{"num_hidden_layers": 12, "num_attention_heads": 2, "vocab_size": 4096, "norm_place": "pre", "tie_word_embeddings": "early", "parallel_block": false, "extras": ["some layers without attention", "local attention windows", "shifted keys", "gated attention", "value embeddings", "hashed n-gram embeddings", "a smear gate", "an embedding shortcut", "learned residual scales", "skips across layers", "LayerScale"], "init_std_up": 0.017, "learning_rate": 0.00144, "weight_decay": 0.11, "batch_tokens": [8192, 16384, 32768, 65536], "dataset": "wikipedia_en"}
Each number is 128 + 24 x the weight over its row's rms, rounded and kept within 0 to 255. Layers, rows and columns count from 0. Numbers have three digits each. The size before them is the row's rms in percent of the matrix's.

# layer 7 attention query, 128x128, rms 0.056, rows 0-25, columns 0-127
160:101134122149096166104146143114122124094142110122081119119120067146140170104154140145109112129133117134128135114130098108129151137153148118122132088135113165100140100114102128123136147167078115134137125129123077118151112112120148137110141126129061126186138177144123086140130142161118082141116145101111133095147162114161097124118106129153179153107104132156116073157151166115157131154156
163:135127112215128145141162114098107118110111143110104125118096102102146125095130116128157127117126129147123123081102140156161142118125175118120129113182120156138157117125121109126089140108122133173116142114102131155136113139138172132099110119082091179149130150139105120148077141136120120118109148132122134093123154112095127136103138167164203121127155143137099070148154131100130106121116
147:124137158083147098132105094126157118171129122130173139138140165136114112181095132101122145144140130126131142177136147139124110149113101156136124157108143096154120140146167124152162124112159123107129119113125161148091135154128102113158142108127187100075115093106155154112145103112140154107150125138144113158131103131120166137172148103094063101151130131105143174083123096160116148121124
100:132144154064086148113114117138136156101158112145139096126162106156144134154124149145106124112098099083130155148127108132093172125135111108107112099088132152102097143102102136112147142168111143077132148143146062076160139138121139112136130131132123100129100112133115097112161146125122140116118092113141172147128125110158108125107077094106082133114104120125122143087159122150098153158165
126:124108148083137097140103097124155104159121131109166139135142184111115116192114125117138147145132133131149138157146141131118109136123104147145109152126155115148140151135162135129173112111168128114126112114115174132108145149124108127180141109118207108068116091122149166109132096113153149105142130148150111154133115137113153152154158117115076109147125136093138178093125093154107160117118
104:131143153067101144127122126138144146109175092139155092119178126164146112169133146131141115106119107068120138150144106117103175117132111117117104104109129123108115127123117123117123132154101159098120158129122098106142129163132137108156105134120153108111067091110119091119147139110115149115110091101130174170106127087163115147105085120092087123103114134112112152067134108151111149146146
107:080141099168136125120142158119090112142096152135096157121096096117122132109144099118128127130125144188127109090157140129156077154096123150162153144158101123140150128118137139121136131119133124164156063114124152147138101077124123147132167150154115129143142168157135157156126105128135099154149160118109113096128140141137104114141172141169167141146156121142151079173100165096140108112112
120:124106120116166072168158111150146134128091143138183102118123146105106117152106103115121159135155136133167126151133175132121102138103115119141123141089167095135138129147153129132158112070148129111142101112163157131132149116138116105151138098105182121095131120107136156091136102098158152113115144161174093118117116148104174159156136097114110089146147101092133138098119086155125125100144
113:112135095149152112152164147141096164115110144102115105145101124107126125062147098106119185122115169158171146112149150128119078121089149106139153109118123123124138159116148148121128111118117145129154108173149146112126156062142085144111154116149097126159142162146138165106119142112147129183143141124133129085147144148088140118121147099171152115116161092133133086145167118131144129130132
102:106102116096135088154130108131135113124112132114178121160109162097129137163116101111124158130114135130162136152151130159113101134091126136138117138125173132139157174131165145105166106108157133121134102123144140110148164106128102141181149121129180113098105087142164173095136112096187150127134118166155103135118133152109147177136134134128093095156144118116149149107131096172106137076131
111:123141147103154091129138079134155086144140121156186141126127150161120122194114133127116124169151117125129111151140107110141153148140121126139110125094164097130112108160134097155147097057138114129102153087138114118123126163112158102140107113084177113083098095092119134129137120104125157096109108151158106146101093125134146171128112144083106108148133131117129143094103094133122134108119
106:162130161159107179093116112091140108123160115117127128123146112160146137123121162151110103142128104098090130127064113132127190111157154129078119126109121149098094079142093103138112161142095128138101165111129086142131111173131154128092108157115090146143120101115100081139120138163074124097086110122119127137124155114137120114128095133106146156115086139144105116115132127124124107146148
112:165134165129094204099101096115137116116176127123152148126135117149136138136092181140092097131118113106105114132101116136135191114153143135093119098160144130098092101143110102155097157150111131130099174123107107141121112181138161149105122110102108146120130095116105100149140161170120129121090089121108142145122131133131120129116096163103135157127104175142103125114158103129098133146129
113:137101111100107172124102161085118148120167086078100163125147098148130137092160132107153093094093135104103143104173075110104103109138117135127117114166105150130142139127115165073120153172138140130137130196096128113148127118127137154139135133163092133133110129110154122150110125136134089149140120101109129147133174108124102128094124155155126148106105142133164159153150143150128167124116
144:139103108121126121145145183120119159108092115097099112117142125087119124090142101126153146101099155136125158078138154128097078117123104111129119146118100140131163123103125178084145129156114141109159100167153125133156175078137113136161127137187096129164132137141136166106113102103151110175142155136141132127145166130103110104117138110173137132107099080110138130147159148143118114122152
095:120113093094156072149102132171119136152093163159136110149132161101114114144103107120149148137138137133146104146145133104121096144093089126163146131136156127164163164109155141140123110122172110122139094104126157123118113093121130113139148099123195107101143152117141133107116114109156142166159138129162121129126081156131157162149183098141080103133170108112160134130076137132135144141119
112:096137107082184087142116145139131131161115131130109121154123141115130142131158093128149149124134137155159131113116130161121072142089108145154161176103125161155158154106141152105179089134160105154170082111165129134134144078107099122142146145170147138140136143151138162107117091122125107149157151140134085122118113129130140123162184095145129118154123096118161126161104153123148116117137
117:101147154133147122125173078172146126129125143139165090139113151152124127168126160129151137146137105129138114143072118144154172147137139147128146126109184111105135117126143080155134107074110126117122116059138134148109114157121117082157102163070143156113132141119137123127137143126109139095106152122136116113099082114152151133156132087082157099131154126122122090096110104091125138139135
115:129115168168107175127162104145140117102162128109147108110109119124132122125129167150135112112111110101127152098087113150127182088157157109098117097105155142100106100140116102117119126096088138110099162125141106158155155170121139109151084161086092151154140104137109134128146160135125119116104133142123142134114150106137105117096076149087180122121093141150092107110170098105107106116128
104:146093104070129121128104164114112169099102118106122145123150121101099128100112106112136116114113161132116134118190155114092070142129090137117095125173104118124165132126105175079111159164147153119150111177116128108120126094153131153139155080182140113118125117134145146117138120148175108151123109098136126151143149149115108137116138148162089131116126122106149176140149133160113153133128
109:150102084121135081136102167138118148144075140144101155131138141105101113118123078123130136132128146141111097122184164094107061151126083144162120144132104100146168151122121166119116135161167113145163104140127146112112116076134134142115164087162166099115130145122141128126105098121142125162150130128130112142140111169125145139139172122165086142125149105112156157137097150144149141153126
092:123145131178130112115133103132137107156121115174140111151130144157139127169134120160130115167128099125087100145106102115160193139102151149143148091126147106131133131116143100172123089095135140152102160055126126144120094152109118110131130132044154150122115149133106104117134148119108164101098118135138140132106087153156143130119136116087127139145146102169144082103126133103144100138112
125:143102097072144083144087170103114143137089124126095143128143137107118128107133114105136135109142166145132133130168159130094063142112086131152125162151094123152130127119115181101131126161164130118147112176139130125124149083153135152136137095199134108142124125128155136109114089107163107171161135140132119122141142128096115131132146138176116146128137099102154171157128156156113141132141
079:143116086106149058155124151152130121135117145166146105168165134140131116123139078139132147130123144168160114143148150114082119141086123101121145136132148127149146155091144139110098121136166151134157112097124131145116115114164130114163159092098174119129114148138137117075103110095122149158123098132164120133132107156138178132124165109157076119126175090113139094113122113163134136151156
077:126079146122150155136144135147112151076154104102143104110121131098118114107119114139145106089131096076119126118140105141102151123147104143089098090131126143116145125179088137068104133109127143123107157143106133121148134124148162108180085139085117167130126097115115138130147176163158118133103112100149163142098146122154095129084102159087162115113128152107118145109154088119111123110141
122:133106096078143101128089174107118144135097125123093159113141116116108132124108099104125125123140161134120119123182159100121051134137090140144125163147091122150137120130108174130127144175150113133157121176116141110123138083135157148089155104211131099109120130106140136148121103123142119169164132114110108135139147132116108142143158135169100143130134126104149152149100141164127156137135
# layer 7 attention key, 128x128, rms 0.0558, rows 0-24, columns 0-127
101:143140119111128107142117180113127143103177133132178106101145125153164159113160130139179095123122106109126098071155127157113160107103063089114106144121181141096089135119111139084110109138126113095153152130181127124142136145119102113149104139141156145124135118092119090106151104093156114139108118144145135149116105139129145144098095102098122147139133110170069136123125133150139122126136
152:099137159166112140098140099084165118111149104142119114106150111150136154126101155176085099158147092101085154148106099110148190139171139119117140086109131134078096114150092090122137139124105128123080161124119101147118116137137141130120100128104087145145149130121089081136145160152104148111124113103138152119097120103154109117130108100097167141126110133118092116116146097105137146146122
108:152128100068136130151104149139104117160095139135113139151125145129104109125135111091131155113120175152156110123121151146113058122125131159170123181168096109154142137126172160130127099114119122118148099117144179137090153135153121147142132119179148102105107130133147161127105106127140111162171133148091101130155169151127124129139175152174115124126136143112177153140091141128114130109102
094:128114111132135099119125161150108097121113129093175130142136148141142150154122108103154139131102126153164142095154146130144115100067106138146119142141152127136153137078160163152114129164188107116187079116098144135135146123123116128153190129144167124107161123102176156124145091115136120150124113127135088119149170149107151120152135159145107109143136101172144140119154140128170169119127
113:139147118081130143127095138126098121140110132136098143146109140131108121087136108075124135117123179157138112145115153121116049131137139153155137176168103108166168136121147139123117116122135099097157135137165168133085152137118105132117121124168121129129124135127148162111099088130110093145163146150099083119162161157119125137144186121171095124104154111097168144159097121138115118124115
107:110108123140120139119127124143136104128136122088180139152129149137141169158132118125129143133101114130173163099130129157153137112082107145127109134132173155116144148076172153152127126150182112140164085101103121115163145140128132136168174137143158123085184132116164141149141108115153115128140108148163113134158149124102178137157142166152122118131128087178139129124148143123169161089130
102:132149148112108156120078091116160138162142123155085135140112151152116124145126152127147108170125124110086091168126069122152111142158142142149137133165108129140110151150123107185119109132108123135048152124085129108108101150118157153119094127128146111107098134114119111132132158139128155117147110132108161182144101135149130120138108110075101127103145150141128138099116116123088159123072
109:168118100114120119135104126110110133145091174115112155126114158133095108104146110092131152110115193157097081130165134112120045147156098155155131172140127108175140154136141150115125123148139095112161098129153178119101149116131113120141121130142168096113099131124167162133093089142116108138184133126112102139144118159135127153131163129165096136132132144122146159146110135123124139118121
110:168134127109138128142128119115148104161125161171096125112109091155113094093106117117147147134156165154103124149106136072114099152156119101135131143123124104149130097177122106153108113089099111121106154124161157151085124137144143110059098096109120138140118164121112120115083128160059098133143170135137096134122074127148137136145151100127129122139123161094115119144115114120105109157106
110:139135124107128156114092124143136083162106180105114149124118150109126085087121115100144151131127155127112122146127151104129052122153145139147125152148104105165163120107131137098114140127150112109098127153156154161102149108105119117074138088153142118134134128136128153131097113136092088134144154143129090138161137135110129139162203150179100110105161139114129145123101092121095127150092
072:105118123148139125113112114112130106112100149076173166097128159115158130127129142124126118118137116108163137079152137171149139099131131141137122134112164128108105144114155145094145173173147136136194057147095125134125138137154103143118166127137151111084163130139143104183140128127160117129168135112104118125108171142098154123136173166167177140156135126149106144117115120122155149132144
118:098107137151151108139179162132113149070128095130133092127152083098149141137134125161119109103138084120163146102104137151123214117086133100092133099122147149088115103104128152107122117125125154136153132116107095121152116121125126120155123160120092169156122119130122113128156139099151150121085111120129144092105150139123123120083068116124146128139130107143130093135143155156156107123178
120:114142147161121117124162118120128146065157092119146086140177109108138149121139130153112109134152089126150154134090144112124199108122157081088137094123143148113129102089130117109112141136117155127142151131102084140146101115107116103123111148098088167151136115122109102104163139091129154088080081126118164113121144126154116100105095091114110126100131122132105102124153129131130124135181
086:140117152154109198117110096153164125130166092162123119148144113079119124146123128088143136155098127128151090150114094135136125160084125127153156135172120135141145153138163122206121132134150111148052143108104131115139117153131170132114097123164108135104129129117120118137127138151150171158120125143158131154146105117111157130128143154127127106097151108170131130116132146151077131092107
124:144131112118134139133123143147103109160093149143106156146093132132091096113100111098134136140109194145115086150159143130123055180131138153139108157164090094180159139141098126125124127089152136135129115126156140133123154130117126128123150085139159116137104141142139168125086114157095077135150173143146092131156121113092135143135181134156117115134132132093161136141102146150132116123104
085:124121116082127139127071119109154127161094165107122170118088178159115135125128165107122128140115142100112134135136116132152053132186131165162130140125130137132117159144126139129150139115128113079085123157148157135100141134135125145133141124138148078089155124129153141176130150151147109120159139111079115145130127120132123154175176162110157143127122156122136171125114099104119137141083
116:105104104111143093156081162121084142166093146128095157122095169116119128107133133099144142118122163123112115126173126160133065154150122143154106161135084124146127156118119173103138114116147092111115110164161154103130149120121116156146132141191137084143119119151132159149108116134153117142171133132135116129144146135108112171151162142155134122136140144126156195160122117149126099123094
086:087124130136147106189181139135114128100148158096157101103121153121156148109176123128155144103149094125176090132145128129135201127112134136071117113112174150122093139101130131088136110107092142113164132109146097128157138155160123119168139154130105134117128127132138122139127136093145149118101109148120138122131121163143153123121078098139166119161126127168102097127156134166129130126169
098:118128130168123138121189122124121125076141104133143119152150112099131115140139122161131129141154114159144128140117149121076195134094143102076121129142138134146125103109112138112121150145122169147176116108121083136154127110113118105145129140088114179145104122158130123078153110115111130121096113156134137134136132140124144094087091096155101140109127100138112057111146143172127132122191
096:135148116131097183127091108131124100154141146152120144117123123130128125107128142089130150126072158109126103126132104110177045169108112154177130134157118108169179146132151114158135131128157084126087135151132153121123144120119156136088133103152121122098143139112137150156109141143123117160149149145123113147149109091086148157154181165112140113139142159140127163135119148126111158102095
102:142107118087143129121064128119134128173103164134099154120093147172123147129111139106098126123126141104106133131132125124154058150162111170166123139121128117147121144152139131126127127115125102111091128134137170119094145158153150154132138115161156078086145123109153140172108145162125100131163151113101101134129113125133106163167164147124157135152120164107145188146103136091136126135079
088:145135138151161127131140081109145148117145152119145115140144153119160130130170142137116118094155088121153132138103158142121215070131162129107153130138180150105083129126143105127125136132099169128143129106104107147136104149161116110170127168098129110122139112109097094128125132127125180118107119119092165123110098152169141094128092126112155153131147141123078093114152128105136126140173
109:129133121122123119131068132137121155171100153106096160132117164146117119113103127111122127117090153078122126101149122119155027161168116156149123133128100110157147144120145146120127134126142085113107114157136151119109137113112132126116155099165143097125138125115151169154111129139125084144170154135103111134128138117115107161174166130125131127127119157092170192146095129106137109125099
072:089123106109163119137093115112152136157124149108136137140113163170156149102147152106120118139155114104153122164132130143129140105173179157093123134199128135103089143143142142162154120107126131113117132152137130174113117152175108118137110150124164113105173129167127100153106156131138162114153113133088124137120112120126129119152140160112150151173161191145095149120117097125120164164098
061:125139117163083151121172120138109119094112114133117136130164110055113127126146146148137150133118134147091120097126137116112119148073083137113115131124121140183163115142144169142146153141156083097154083133113117099172142064129154127126157123121125146125098131127138161132131126131137120157122128142124126144183120122085164123127116152148139164124120127145122097137147154181119152063151